config = dict(
    num_hidden_layers=12,
    norm='layernorm',
    parallel_block=True,
    init_std_down=0.00491,
    lr_mult_up=1.43,
    dataset='wikipedia_en',
)
Each number is 128 + 32 x the weight over the matrix's rms, rounded and kept within 0 to 255. Layers, rows and columns count from 0.

# layer 4 attention value, 320x320, rms 0.0369, rows 0-199, columns 160-191
[[138 113 103  84  63 104 117 123 157 195 124  88 219 118 197  96 122  81 130 127 136 142 132  51 109 156 106 117 109 114  83 115]
 [110 149 169 131 149 175  75 119 175 135 169 149  97 127 206 160 151 120 153 128 110 206 170 196 139 144 111 192 126  85 139 189]
 [139 123 158 116 127  87 120  95  33 201 151 106 164 121 130 128 119 133 164 175  98 152 126  97 140  99 112 180  78 106 128 187]
 [181 105 176 129 125 153 103 110 126 106  91 130 148 155 110 142 121 138 134 134 147 112 155 178 140 174 125  25 132 136  67 136]
 [110 128 120 178 136 123 138 137 111 137 127 165 162  65 149 157 125 194 214  89 127 146  86 143  21 120 105 147 127 103  63  99]
 [167  96 157 169 167 174  81  97 145 101  98 145  92 128  84 206 190 128 121  76 147 144 151 167 126 127 180 184 130  92  81 107]
 [ 98 145 107 137  98 109 156 109 143 107 114 176 179 166  75 129 127 148 178 219 137 128 119 183 112 151 172 104 116 187 102 124]
 [133 135 161 159 146 118 131  56 154  92 149 131 106 115 121 102 211 117 177  56 154 138 138 118  73  76 102 146 139 121 118 120]
 [100 144  48 129 136 175 167 106  84  86 147  76 120 154 119 136 142 117 158  62 114 113  62  70 159  58 172 172 185 120  99  88]
 [126 114 150 203 154 118 173 101 172 133  80 117 128 144 118 100 200  99 109  89 116 126 169 135 118 179 134 112  89 128 169 118]
 [146  95 136 163 117 143  86 141 155  99 159 106 109  57 165 130 132 128  67 145 141 189  87 122 148 152 138  98  89 117 137 100]
 [ 94 161  95 108 124 123 117 110 162 171 138  93  73 143 159 219 101 109 127 225 148 117 134 148 147 168 134 105 106 143 140  76]
 [184 128 199 141 128  72 123 134 129 139 114  91 113 101 182 101 126 130 136 115  49 151 213 149  93  89 121   6 163  99  84  89]
 [131  91  61 103 162 136 112 131  86 150  89 114 115  73 145 137 151 138 159  60 145 165 136  96 159 148 125 230  93 138 141 193]
 [ 95 105 115 161 151 147 117 120 106   3 167 108 153 123  99 178 125 121 157 128 164 135 165 150 171 126 109 135 153 161  92 211]
 [137 119 115  25 100  97 127 114 147 100 143  79 228 108 124 147 169  95 133 126 118  98  81 167 110 179 112 121 105  93 158 138]
 [150 106  69 156 171 103 155 129 121 188 131 100 101 156 176  98 140 127 131 134  90 172 176 207 126  92 104 156 131 140 147  94]
 [ 42  87 102  98  99 117 166 132 179 121 105 100 135 137  90 134 118  90 138 141 172 101  96 152 115 167 207 180 158 121 156 183]
 [ 98 176  80 204 151 100 132 114 139 124 124 104 108 223 119 117 138 151 144 145  77 146 149 110  97 124  99  80 157 102 134  81]
 [130 157  86  75 119 202 136 172 110 146  68  44 124 141 106 154  76 131 110 158 157 166  91  86 182 122 225 122 116 194 118 147]
 [140 117 110 186 107 123 148 148 127 140 128 186 138 115  75 115  91  71 114 103 164 104 107 104 180 147  91 181 186 165 127 102]
 [116 122 131 149 116 103 133 139 104 114  93 131 163 152 153 111 191  70 117 160 156 132 156 122 145 137 164  96 174 127 112 121]
 [109 172 106 161 134 171 152 114 118 149 110 167  27 151 136 192 131 130  68 132 119 169 148 116 144  70 135 128 152 117 108  88]
 [112 159 150 146 134  46 122 113 143 160 160 155  89  96 163 152  25 101 156 158 156 132 200  75 170 138 126 129 123 106 156 179]
 [195 146 202 160 133  82 194 191 117 122 115 116  44 129 117  99  96 134 165  36 180 116  69 118 116 146 201 103 173 104 123  64]
 [100 147 184 125 159 112 145 115 139  53  95  94  80 117  68 173 115 127 149 158 151 128 102 125 105 129  69 154 165 176  69  76]
 [107 170  63 104 141  76 134 153 136 172 144 134 141 137 181 143 138 150 113  59  73 125 149 123 100 113 163 136 108 145  90 159]
 [ 78 136 144  94 132 101  86 145 103 133 110 109 149 140 154 104 103 159 134 182 124 127 126 194  87 172 172  85 167 150  92 144]
 [135 201 128  91 135 135 138 129 107  56 204 131  90 135 150 184 153 146 160 235  74  97 168 160 167 143 138  63 106 116 136  79]
 [146 122 115 187 140  95 119 120 126 212 142 132 170 191  58  98 170 102  90 160 121  94  97  91  88 114  96 166 142 151  90 151]
 [198 102 103 102 140 124 130 107 100 131  90 148 136 169 122 130 148 141 143 115 103 115 141 117  94 132 169  63 117  86 188  31]
 [196  88 100 126 148 194 144 164 104 112  86 154 139 187  66 175 154 115 122  91 112 122 117 126 164 123 165 130 169 170 127 140]
 [161 151 109  99 111 160  96 128  72 234  74 213 100 122 146 127 165 161 130 145 170 101 117  78 135 141 160 114 140 174 167 110]
 [ 99  99 145 156 131 119 124 111 151 198 170 144 144 209 136 169 151 164 132 149 119  69 101 180 133 114 135 183 143 116 126 150]
 [143 101 161 194 125 132 120 157 122  90 199 127 184  88 134  90 125 116 209 216  95  90 157 152 132 173 161 120 152 115  63 160]
 [216  91 114 145 126  76  89 146 157 107  82 157 115  96 142 167 133 163  82 127 123 138  66  97 145 140  94 129 102  76 180 125]
 [ 59 129  92 135 121  80  31 120 168 187 154  53 140 128 130 137  98 156  86 205 164 144 170 163 152 136 127 111 104  97 136 142]
 [110 120 145 182 126 135 119 113 131 166 210  89 143 123 200 133  75 148 180 105 140 216 121  52 133 134 172 143 151 123 169 173]
 [ 93 128 133 122 144 128 107  78 181 171 213 178 134 189  60 162 118 138 121  73 161 144 113 131 138 112  81 101 166 142  90 125]
 [117 113 134 106 156 141 147 121   0 134 169 112 111 125  10 108 100 192 130 111  89 115 121 114  38 127  97  65 115 119  60 152]
 [100 196 203 168  98 173 121 145 128 104 144 179 108 190 143 147 122 162 171 129 143 176 146 157  46 203  47 170 121 101  91  72]
 [160 143 109 146 118 160 152 137  93 130 174  92 104  93 114 135 136  90 118 134 137 121  73 121 154 144 167 150 189 174 207  86]
 [166 137 161  79 144 144 161 141  84  96 127 170  95 151 102 107  81 120 135  67 136 124 113 145 137 150  99 185 111  84 199 143]
 [169 127 122 102 139 177 165  57  77  77 166 109 117 140  84  22 105 156 131 107 130 149  97 128 135 151 126 187 121 109 126  93]
 [149 193 119 104 110 100 127 105  77 122  74 113 123 160 161 142 145 128 107 142  99 170 129 101  81 153 133 195 101 167 108  94]
 [157 136 121 124 134 147 122 163 133  98 174 151 110 148 104 120 118 121 151 106  97 102 132 155 130 181 135 191 172  89  69 129]
 [ 71 139  92 172 160 113 170 148 133  89 128  83  86 173 139 183 130 169 156 138 161  97  95  73 109 105 108 119 116 131 167  83]
 [130 114 122 101 109 144 111 110  68 171 146 142  76 111 116 184 132 133  48 138 137 125  45  88  67 114  91 109  98  94 173 101]
 [108 103 110 178 126 123 116 169 129 122 135 123 136 137 194 146 134 148 228 121  94 129 147 107 124 170 140 181 102 167  98 177]
 [ 98 173 118 136  94 118 127  89  91 204 101  71 122 142 189 164 119 136 180 113 159 135 151 172 130 122 137  67  99 158 173 124]
 [161 117 166 155 134  81 168 115  55  81 153 116 129 107  83  93 107 121 191  91 142 174 192 109 149  73 108  76 142 139  84  57]
 [ 96 107 129 107 130 123 135 138  79 112 131 135  93 190 174 105  87 120  94 178  62 166 148 126 120  99  52 144 140 162 146 135]
 [164 133 187  90  89 173 153 143 134  64 129 148  44 109 140 109 126 114 199  54 139  82  79  99  80  78 133 104 108 104  59 115]
 [150 122 147 109 100 169 153  90 194 130 109 129  94 106 142  77  95 160 132 218  99 143 129 171  48 143 141 104 120 135 216 147]
 [255 154 105  99 138 129 135  73  93 103 168 132 149 146 165 143 166 161 137 120 154 104 127  39  85 175  89  80 110  68 122 119]
 [117 180 154  90 121 133 127 136  60 166 153 157 193 128 183  92 144 110 166 131 177  67 134 129 241 166 149 131 159 211 136 140]
 [ 81 178 113 124 103 197  97 172 134 132 149  93 164  51 131 146  85 176 105 156 139 160 219 123 129 163 169  71 105  41 106 111]
 [129  95 113 154 132 142  74  58 150 143 131 146  95 108 101 123 114 137  75 106 137 108 103 129 106  75 197 152 165 154 176 154]
 [103 186 133 231  87 105  78 166 173  91  72  74  93 118 143 175 136 130 155 139 132 103 159 169  95 139 185  77 110 149  69 107]
 [149 101 104 129 134 107 120 106 109  53 188 161 126 155  79 112 118 108 105  93 102 112 189 144 112  79 163  97 162 128  67 132]
 [114 142 132  94 104 139 133 122 138 133 156 123  67 142 151 140 158 133 113 125 120  83 146 111 145 127  82 106 163 134 112  89]
 [125  71 148 160 111 153 170  87  94 106 138 148  97 125 109 215 119 100 168 155  78 115 128  92 172  80 120 132  37 200 196 113]
 [163  62 117 137 104 115  68  99  99 125 116  75 157 152  85 106 138 143 141 122 129 166 110  93 146 152 136 128  79 152 162  82]
 [175 110  94 131  70 212 125  91 155 109 110 111 137 113  74 138 150 150  86  78 150 130  78 138 102 110 113 199 106 136 112  94]
 [139  96 137 128 154  69 122 132 110 169 174  77  93 141  94 108 115  74  71 120 124 129 157  88 129 131  68 142 175 124  91  96]
 [171 156 113  98 119 132 141  86 125 113 100  37 139 147 227 122 155 115 130 115 181  93 127 108 116 127 127 173 165 118 158  92]
 [ 60 114 142 145 143 101 111 120 117 101 113 159 154 115  75 147  98 132 185 109 127 160 148  89 129 156 181 134 104 158 118 124]
 [202 109 115 139 124 114 138 132 138 165 141 150 157 121  50 205 138 165  87 155 187 141 111 170 134 123 147  91 105  92 145 148]
 [ 83 102 151 115 155 110 146 134  76 143 153 128 140 110  91 131 122 143 100  75 115  86 124 108 136 140 138 208 140 168  61  98]
 [155 137  74 146 129 133 133  65 132 133 117 113  86 105 149 112 158 160 115 150 163  56 159  99 176 108 115 189 140  97 126 109]
 [111 121  74  65 130 135 137 173  92 109 139 116 128 151  69 152 102 118 190  99 173 115 136  77 123 194 140 179 156 121 131 126]
 [123  95 112 134 139 151  80 126 153 115 119 131 164  90 126  71 109 120 127  93 140 164 126 145 165 146 108  57 150 113 141  81]
 [159 120  98  90 151 119 160  77 124 128 134 117 150  78 148  97 115 139 114 124 145 141 163 175 173  56 132 147 138 126 129 121]
 [144 133 149 114 101 136  95 165 146 135 128 164 139 114 110 142 161  81 133 180 119 117 161 101 158 148 149 121 153 161 103 137]
 [ 97 172 106 116 100 146 128 140 153  94 125 137 157  81 138 113 126 135  67 192 177 141  67 143 192 138 181 108 120 120 215 118]
 [173 137 129 132  82 147 137 134 124  97 124 154 143 156 147 159  97 101 186 115 139 122 154 117 152 215 158  82 152  82 128 164]
 [141 149 157 152 126 125 136 136 126 135 128 134 135 172 101  67 102 149 152 124 126 143 102 145  88 109 122 130 151 117 195 172]
 [135  93 137 169 139 143  77  67 150 140 106  80 149 105 135 123  90 136 117 159  93 130 171 141 146  96 130 129  89 134 150 113]
 [214 139  87 148 102 106 123  78 114 152  82 135 107 138 151 176  96 161 100 115  86 118 143 116 121 120  69  95 123  81 174 145]
 [133 110 121 160 137 131 154 178 158  98 156 116 112  92 135 110 142 100 100 146 157 122 156 124  96  64 137 149 143 142 106 164]
 [137 150 118 129 126 131 142 110 153  67 123 116  97 104 159 104 138 133 140 132 126 128 147 116 128 174 104 168 114 133 171 147]
 [141 112 138  80 144 114 121 149 130 140 110 126 156  89  96 107 171  60 192 191 123 149 157 122 114 101 113 106 177  96 145 138]
 [146 177 137 134 139 143 170 131 153 152 108 127 132 203 100  75 142 113 143 116 113 189 134 119 120 156 134 149 104 113 109 129]
 [105 123 133 109  81 166 146 135 145  98 164 138 104  84 191 130 139 131 144 122 113 144  86  64 143 160  75 177 111 116 156 143]
 [142  97 135 102 140 167  83 101 131 129 156 122 138 125 105 132 130  99  57 120 143  98  76  74 180 182 124 140 177 155  97  86]
 [ 88 111 102 166  95 107 177 202 109 103 160 105 137 138  94 102 145  93 190 137 133 128 168 117 158 161  79 125 147 115  88 172]
 [166 123 133 170 151 123 131  89  76  91 120 141 255 193 138 180 120 117 160 161 144 162 139 122 129 110 111 158 106 140  94 114]
 [134  74 121  95 161  90 103 147 135 154 181 129 136  99  19 174 108 150 129  94 147 141 100 121 110  96  92 103 153 145 117 177]
 [101 149 100 122 148 133 131 136 178  64 166 205 118 154 155 134 123 105 113 150 150  96 154 142 126 191 175 122 156  85  68 146]
 [112 158 120 164 142 107  76 167 155 142 157 156 181 139  59 168 138 137  90  64  91 123 142 100  94 134 134  76 124 177  90 167]
 [108  94 139  90 114  68 139 143 122 119 126 152 139 138 114  41 115  97 192 138 117 143  74 168 156 196 126 148 103 157 152 114]
 [124 116 172 141  99 130 140 188 179 109 118 104 151 145  60 114 109 133 147 126 122 142 139  71 127 176 118  69 105 168  75 157]
 [153 171 119 159 169 134 138 122 171 101  88 116 127 140 177 115   8 150 128  98 105 171 153 137 104 112 130 144 117  96 170  97]
 [101 134 125 166 123 167 145 162 141 120 131 141 107 120 148 168 129 107 126 119 132 104 118 111 104 100 120  96 124 185  70 103]
 [151 121 141 166  88 150 132 114 124 132 156 157 172 141 159  88 107 131 152 129 152 128 158 160 188  94 138 140 112 182 141 133]
 [131 101 112 102 153  94 145 174 110 174  80 135 163 168 108 145 132 124 139 134 142 140 134 161  93 103 127 144 100 116 135 128]
 [121 116 141 191 120 117  97 135 113 146 156 137 113 120 132 115 178  94 115 156 101 106 132 132  82 157  73 107 133 146 120 144]
 [129 161  55 143 107 162 141 112  89  77 114 114 131 129 183 145 118 106  91  62 133 112  84 118  84 143 135  75 116 162 137 128]
 [135 159 106 168 138 166 153 153 162 167 115 108  81 158 119 142  71 129 170 171  92 134 168 176 166 126 139  91  97  86 118 151]
 [ 66 157 179 143 142 101 100 130 140 126 122 128  94 150  58 184 119 123 130 129 112 128 101 112 165 176 166 107  90 129  89 138]
 [139 170 160 110 105 108 155 136 147 112 139 119 127 176  84 151 125 139 139  92 152 152 102 157 118  67 119 110 130 125 136 159]
 [146 177 153 122 107 126 162 134 169 102 167 147  91 162 146  89  96 114 127 159 146 110 153 174 130 164 220 168 119 110 118 140]
 [ 98 111 101 174 118 135 165 154 140  71 108 160 115 147 124 157 160 145  95  96 110 120  93 158  73 140 143  66 122 203 192 125]
 [120 147  92 110 101 153 170 153  82  98 153  86 106 137 116 111 132  99 123 152 114 148  93 119 126 101 138  85 132 142  54 129]
 [ 92 152 138 101  93 143 113 154 152  84 102  67 128 154 131 121 105 125 160 117 122  86 122 129 211 130 130 144 139 169 178 103]
 [115 118 139 123  95 126 121 153 139 139 136 110 123 118 115 153 124 120 151 132 123  87 125 113 131 115 184 129 118 119 113 103]
 [130 105 156  97 142 136 128 124 139  98 157 128 178 128 134 181  80 188 120 130 151 124 140 124 124 104 159 137 110 152  76 104]
 [133 167  88 118 165  91 115 108 164 138 160 110 170  92  81 117 160 157 178 109 161 133  99 109 196 134 155 181  92 112 165 116]
 [167 130 125 120 137 122 140 117 116 120 144  83 141 144 170 119 117 147 145 136 134 108 113 146 146 206 137 134 112  93 126 118]
 [172 115 137 141 114 132 138 128 133 123 162 123 162  81  94  85 159 171 170 179 113 110 137 190 134  96 144 137 129 138 125  98]
 [150 174 141 149 126 141 141 145 176  85 113  90 121 140 139 142 112 110 136 127 110 110 109 141 117 109 151 102  88 127 170  98]
 [143 152 164 123 113 187 157  93  97 135 136 112 126 162 168 133 152 154  82 122 175 165 127 114 122  96 106 150 145 129  95 129]
 [ 97 136 103 246  87 145 173  85 126  65  72 100  83 175 139  84 189 119 146 118 112 129  76 127 136 184 137 222 159  49 152  88]
 [158 122 178 147 122 176 110 119 142 155 195 110 111 173  63 158 130 112 181 119 100  98 116 126 127 190 142 201 145 125 122 137]
 [103 101 158 153 107 184 137 106 107 173 211 158  95 109 146  75 175 120 125 105 132 100  90 146 109 154 132 200 134 165  90 107]
 [113 120 112 115 102 156  82  73  76  85 201 184 129 117 145 137 140 134  80 152  92 121 147 102 131  89 124 173 155 147  95  66]
 [119  83 163  78 129 131 130 153 178 115 105 146 158 131 107 141 115 124 122 127 157 148 189 157 103 119 153  99 123 111 161 135]
 [ 99 107 102  88 187 113 129 161 115 152 154 103 136 136  72 105 136 134 113 111 141 128  98 127 115 152  97  70 131 144  36 152]
 [106 125 143 132 106 103 142 138 159 152 113  90 123  99 130  75 123 109 145 113 148 127 138  76 126  82  74  99  95 139 146 150]
 [156 126 120 131  95 110 121  99 135 153 133 146 135 134 199 106  93 158  90 141  95 155 115  94 101 180  79 139 163  75 105 103]
 [136 103 117  78 157  97 113 148  83 121 182 137 152 135  64 111 117 101 154  96 144 108 108 117 197 104 126 135 151 136 147 115]
 [192 123  91 154 117 137 112 116 111  91 142 122  96 184 196 100 129 136 118 104  87  99 126  92 109 189 132 100 130 127 102  92]
 [133 155 141 190 145 119 113 134 165  99 138 150  88 106  70 131 136 115 100  77 104 104 136 105 142  94 147 157 167 119  67 127]
 [114  91 124 156 139 113 132 137 181 102 143 143  99 124 120 134 127  89 146 177 148 116 147  94 100 107 143 138 137 166 145 170]
 [129  96 148 124 136 122 105  92 117 183 127 134 134 113 129 185 136 129 156 118 121 109 166 116 120  84 131 161 133  85 116 150]
 [104  90 132 111 142  73 131 125 121 149 135  97 140  81  97 118 105 142 175 193 125 138 141  82 138 151 186  62 162 102 120 126]
 [111 127 121  35 126  94 125 119 120 112 132 149 148 127 148 106 119 101 114 151 154 173 136 147 151  98 114 130 100 143  86 201]
 [147 108 137 148 109 124 127 142 150 105 144 106 157 132  64 120 122 122 138 116 109 135 182 175 197 190 158 128 141 133  89 112]
 [105 121 144 118 120 191 100 152 165 142 136 164 107  96 120 207 146 184 130  77 157 198 181 112 140 125  99 126  81 130 203 163]
 [107 115 147 111 127 116 104 156 136 203 137 123 110 112 126 125 179 109 132 132 154 119 119 133 163 136 164  86 164  94 170 151]
 [168 110  96  94 107 120 105 152  94  86 107 129 155 107 120  93 134  31 140 106  94 134 158 156 149 124 175 113  87 160 169 198]
 [129 181 142 198 141  85 132 164  64 133 107 138 155 112 132 154 150 117 158 135 127 136 115 115 128  75 168 128  98  82 138  60]
 [154 117 113 147 119 102 113 158 161  98 134 102 175 141 142 120 137  77 130 100  88 109 137 128 134 107 144 206 124 134 149 212]
 [157 137 122 120 118 105 123 110 160 209  91 108 131 150 135 112 111 153  67 147  79 141 184 165 149 149 121  73 147 181 162 140]
 [130 152 100 142 107 158 136 132 114 174  99 102 130 135 185 118  77 104 162 139  73 117 156  80  89 136  87  69 149 103 119 198]
 [119 114 126 173 130 101 156 142  76 101 121  65 125 142  73 114 131  96 146 117 129 102  76  97 108  95 116 138 128 110 114 140]
 [127 125 150 119 138  84  89 119  99  89 129 115 160 133  65 182 146 144 134 103 137 132 184 144 102 142 108 148 113 102  91 181]
 [120 139 121 118 114 124 133 109 110 120 149 106 128  91 135 165 179 135  67 162  91 147 116 162 125  44 137 189 157  83 100 104]
 [168 140 147  63 126 170 148  94 137  93 192  84 152 108 133 163 147  97 135  96 134 163 152  74 153 181 164 230 162  99 111 111]
 [ 94 148 128 132 175 118 121 143 129 146 151  62 143 108 109 129 169 176 166 164  93 148 123 226 121 133 118  98 141 125 140 194]
 [117 114 127 142 173  97 143  71  80 180 163 143 121 103 134  98 141 186 158 138 136  68 156  91 171 180 187  43 130 114 144 107]
 [143 152 105 147 122 159 132 138  95 132 154 124 119 134 127 147 148 168 159 136 116 168  92 155 157 114 179 126 133 101 131 143]
 [100 102 118 120 132 111 146 153 129 222 112 101 115  93 149  48  95 131 141 125 126 143 124 129 124 147 159 139  75 160  98 143]
 [138  86 168 150 100  92 164 128 134 180 123 155 119 143 125  89 166 178 136 114 117  83 179 206  65  88 103 100 137 130 137 167]
 [115  64 165 149  87 109 120 142  70 131 121  97 136 152  87 111 205  79 104 130 142  92 146 167 120 141 144  27 180 125 110 167]
 [106 119 122 128 141 138 134 114 164 170 163 148 141 115 126 173 182 162 232 103 128  92 147  59 183  52 125 142 133  91 125 125]
 [153 167 157  76 142 197 163  89 124 158 156  61 101  97 165  61  84 142 118 130 174 129 103  83  95 144 166 123 182 164 135 120]
 [164 127 161 123 107  82 132 114 111  56 159 162 117 184 154 158 155 108 100 103 157 129 185 140 137  95 116 107 132 141 201 128]
 [185 142  82 111 103 127 147 107 177 133 175 118 167 167 150 112 154 169 147 158  99 133 177 129  98  99  54  93 162 164  41 123]
 [174 163 103 127 129 156  97 159 123 114  98  59 108 130 151 164 191  72 122  73 159 173 113 129 165  99 145 181  86 184  94 115]
 [135 123 136  59 131 132  92 143 137 148 128 148 120 134  99 129 121 135 160 116 107 161 160 165  97 129 122 134 167 152 166 197]
 [114 113 166 118 102 131  43  85 150 148 134 105 150 141 100 130 178 116 144 147 158  98 147  92 168 113 145  81 152 125 101  81]
 [150 130 122 103 150 111 119 157 127 102 130 128 122 130 146 113 171 151 135  54 108 113 133  80 140 108 142 140 137 142 138 201]
 [ 71 131 122 164 135 112 165  87 134 179 141 123  93 126 145 102 146 191 148  89 135 126  98 146 142 123  74 142  86 125 104 120]
 [ 67 115 151 146 124 141 125 151  45 154 146 149 194 148 183 100  91 194 133 100 166 137 143 135 145 114 127 129 151  77 137 124]
 [155 114 146 150 107 156 159 105 138 117 107 128 206 131 119 123 130 146 152 160 110 147 152  86 153 168 138 160 116  70  98 180]
 [108  90  91 116 120 133 132 112 108 132 135 133 116 121 172 120 169 178  58 102  99 109 104 124 110 140 155 129 110 152 123 114]
 [108 119 127 163 133 167 187 147 105 128 161 168 153  48 118 121  86 128 120 152 157 108  77 115 150 122 127 131 122 124 123  43]
 [155 138 127  52 112 101  90 163  42 151 181  97 156 134 105 126 100  74 128 181 114 125 154 166  60 148  96  82 117 194 136 121]
 [151 103 150 147 126  95 126 135  74 152 137 174 103  84 159 120 142 140 150 107 127 149 142 150 169 184 130 150 150 141 134 136]
 [ 81 106 127 114 112 144 103 129  52 129 109  97 146 147 110 101 175 129 152 159 119 164 154 130 132 105 108 125  79 172 145 182]
 [115 142 159 149 125 129 122 117 147 164 154 139 112  94 104 159 118  97 141 129 120 100 122 116 128 141 158  92 121 121 154 110]
 [ 98 126 127 175 134 108  88 180 123 155 166 133 134 103 131 131  96 152 134  96  98 134 141 137 141 160 118  73  99 146 117 177]
 [152  65 136 110 117 116  72 129 148 211 146 138 100 110  68 173  84 101 109 127 180  96 105 160 149 113 124 188 123 172 168 150]
 [152 133 128  71 138 152 141 125  78  58 141 138 116 148 189 131  72 105 126 113 115 112  75 113 179  85  65 161 136  81 106  96]
 [150 191 144 159 129 127 108 128  97 122 140  82 155 162 164 120 106 109  82 233 137 159  65 136 166 141  85 135 149 151  85  57]
 [135 151 125  99  83 103  95 137 121  72 164 123  99 128 117 134 123 106 100 183 143 146 126 141 129 154 236 132 168 105 137 120]
 [ 94 137 105 157 146 122 168  79 125 156 172 165 121 108 194 159 109 120 170 106  63 106 135 112 104  75  93 184  84  93  74 128]
 [130 122 144  89 142  62  98  80 160  89 159  90 153  87  82 112 117 145 167 137 104 132 183 132 166 154  74 131 125 120 136 162]
 [140  97 127 110 103 120 112  90 134 140  87 110  77 121 137  91 168 122 164 166 145 115 120 168 118 106  84 102 156 137 109 154]
 [ 69 107 103 104 124 101  93 120 138 181 161 125 136  84 198 170 152  95 162  80 102 114 183 131 122 144 109  10  87 121 164 165]
 [137 134  95  81 137 169 114 169  98 174 116 135 136 152 149  77 163 218 154 141 121 219 139 188  67  74  52 120  99 114 161 136]
 [145 137 141 147 102 144 121  83 143 182 161 108 157 161 102 154  74 157 128 179  99 164 233 179 119 149 103  92 119 125 151 148]
 [138 142 162  81 107 120 113 167 154 106 159 145 124 150  90 141 116 161 158 124 125 116  93 110 137 181 109 122 142 147 119 210]
 [136 107  99 152 107  91  73  96 168 126  98 170 127 160 110 133 220 134 103 130 158  84  69 107 121 168 128 101  53 158 165 148]
 [186 127 140 100 149 120 109 136 132 166 177 134 156 100 210 137 129 157 125 153 122 114 125 137 117 115  78 130 108 110  69  83]
 [163 148 147 166 131 115 123 150 134  87 120 173 108 177 112  89 215  97 138  74 131 163 162  85 214 125 199 114 126 134  85 106]
 [100 119 118 142 130 144 137 142 183 218 117  38 131 106  70 106 122  91 121  83 178 144  95 149 118 104 141 183  75 109 154 117]
 [144 136 116 138 103 161 132 127 160 203 129 185 151  86 145  57 100 130  20 144 128  92 146 163  67 117  79 137 134 125 143 108]
 [ 86 118 116 173 164  57  92  86 133 130 109 126  95  96 140 143 101 125  36 148 149 122 163 141 149 107  93 193  80 160 149 134]
 [110 110 183 127 100  90 198 130 138  39 103  81 172 152  95 182 111 116 119  94 110 160 154 147 144 135 115 112 154 145 158 122]
 [132 146  88  65 123  73 101 102 150 165 105 121 135 154 109 131 121 138  69 176 100 180 102 181 101  99 175  81 110 112 158 215]
 [141 121 179 148 144  85 103 117 109 136 107 130 169 141  61  90 113 188 122 140 173 134 137 118 110 103 187 135 155 140 115 124]
 [109 176  94  60 137 140  60 109 240 161 174  72 194 174 141 178  98 146 154 153  94 159 159 103 153  94  79 165 123 107  90 144]
 [108 124 117 129 147 173 144 119 164 127  64 128 174 165 124 138  78 139 185 156 133 150 147 134 154 109  93 130 166 150 144  92]
 [131 101 168 109 139  45 107 147  84 138 165 139 112 156  77  95 178 123 168 121 153 142 149 155 123 174 218 131 170  94 101 155]
 [ 90 143 150  97 151 133 130 152 150 112 142  90 148  91 114 151 112 128 157 127 172 138 111 117 192 154 155 142 147 195 141 136]
 [107 116  99 200 144  99 125 168  70  79 172 187 187 122  71 127  88 155 152 123 139 117 107 127 160  82 158  83 174 179 100  98]
 [118 122 126 169 164 147  68 109 177 113  85  71 149 202 166 151 145 117 116 149  79 133 166 127 130  92 110 138 133  77 158 124]
 [136 169 119  87 121 111 144 108 133 149 122 121 100 167 122 139 206 152 127 146 122 134 160 141  87 102 123 167 119 114  93 145]
 [125 149  82 117 131 138 116 140 100 118 108 130 106  96 145 116 120 127 161  62 145 169 116 109  29 111 126 104  97 176 238 111]
 [171 114 142 103 122  53 128 123  91 169 122 124 163 142 107  99 120  91 118 171 143 137  93 124 146 151 151 169 121 143 152 179]
 [ 80 146 137 130 130 106 160  94 162  95 159 159 128 133 159  77 156 122 196  73 127 143 131 128 133 131 126  84 125 157 151  80]
 [145 118 127 157 139 121  94 128 132 121 104 106  93 108 162  75 100 135 171 125 123 113 136 115 119 106 133 166 125 121  96 165]
 [178 155 128 117 112 144 162 132 109 102 189 146 119 114 138 183 149 132 138 158 123 108 109 135 143 189 151 137 146 113 127 136]
 [ 87 135 135 109 105 143 143  96  75 139 139 113 113  92 169 146  72  95 166 112 126  86  56  82  89 133 131  72 112 101 118 164]
 [124 125 135 138 154 179 197 133 108 129 126 115 111 191 155 122 189  89 136 214 150  94 128 113 130  66 111 143 137 111 157 123]
 [118 124 109 113 166 159 132 154 116 146 144 156 129  95 102  66 128 124 176 151  81 118 159 119 100 126 146 152 116 118 129 140]
 [126 109 151 109 114 121 168 120  87 114 229 135  96  96 140 199  98 116 137 127 122  93 140 110  90 175 120 131  76 126  73 158]
 [116  90 150 158 106 130 114 136 108 131 164 144 167 139  95 172 113 131 113 137 125 129 152  96 187 166 147  73 144 124 124 135]]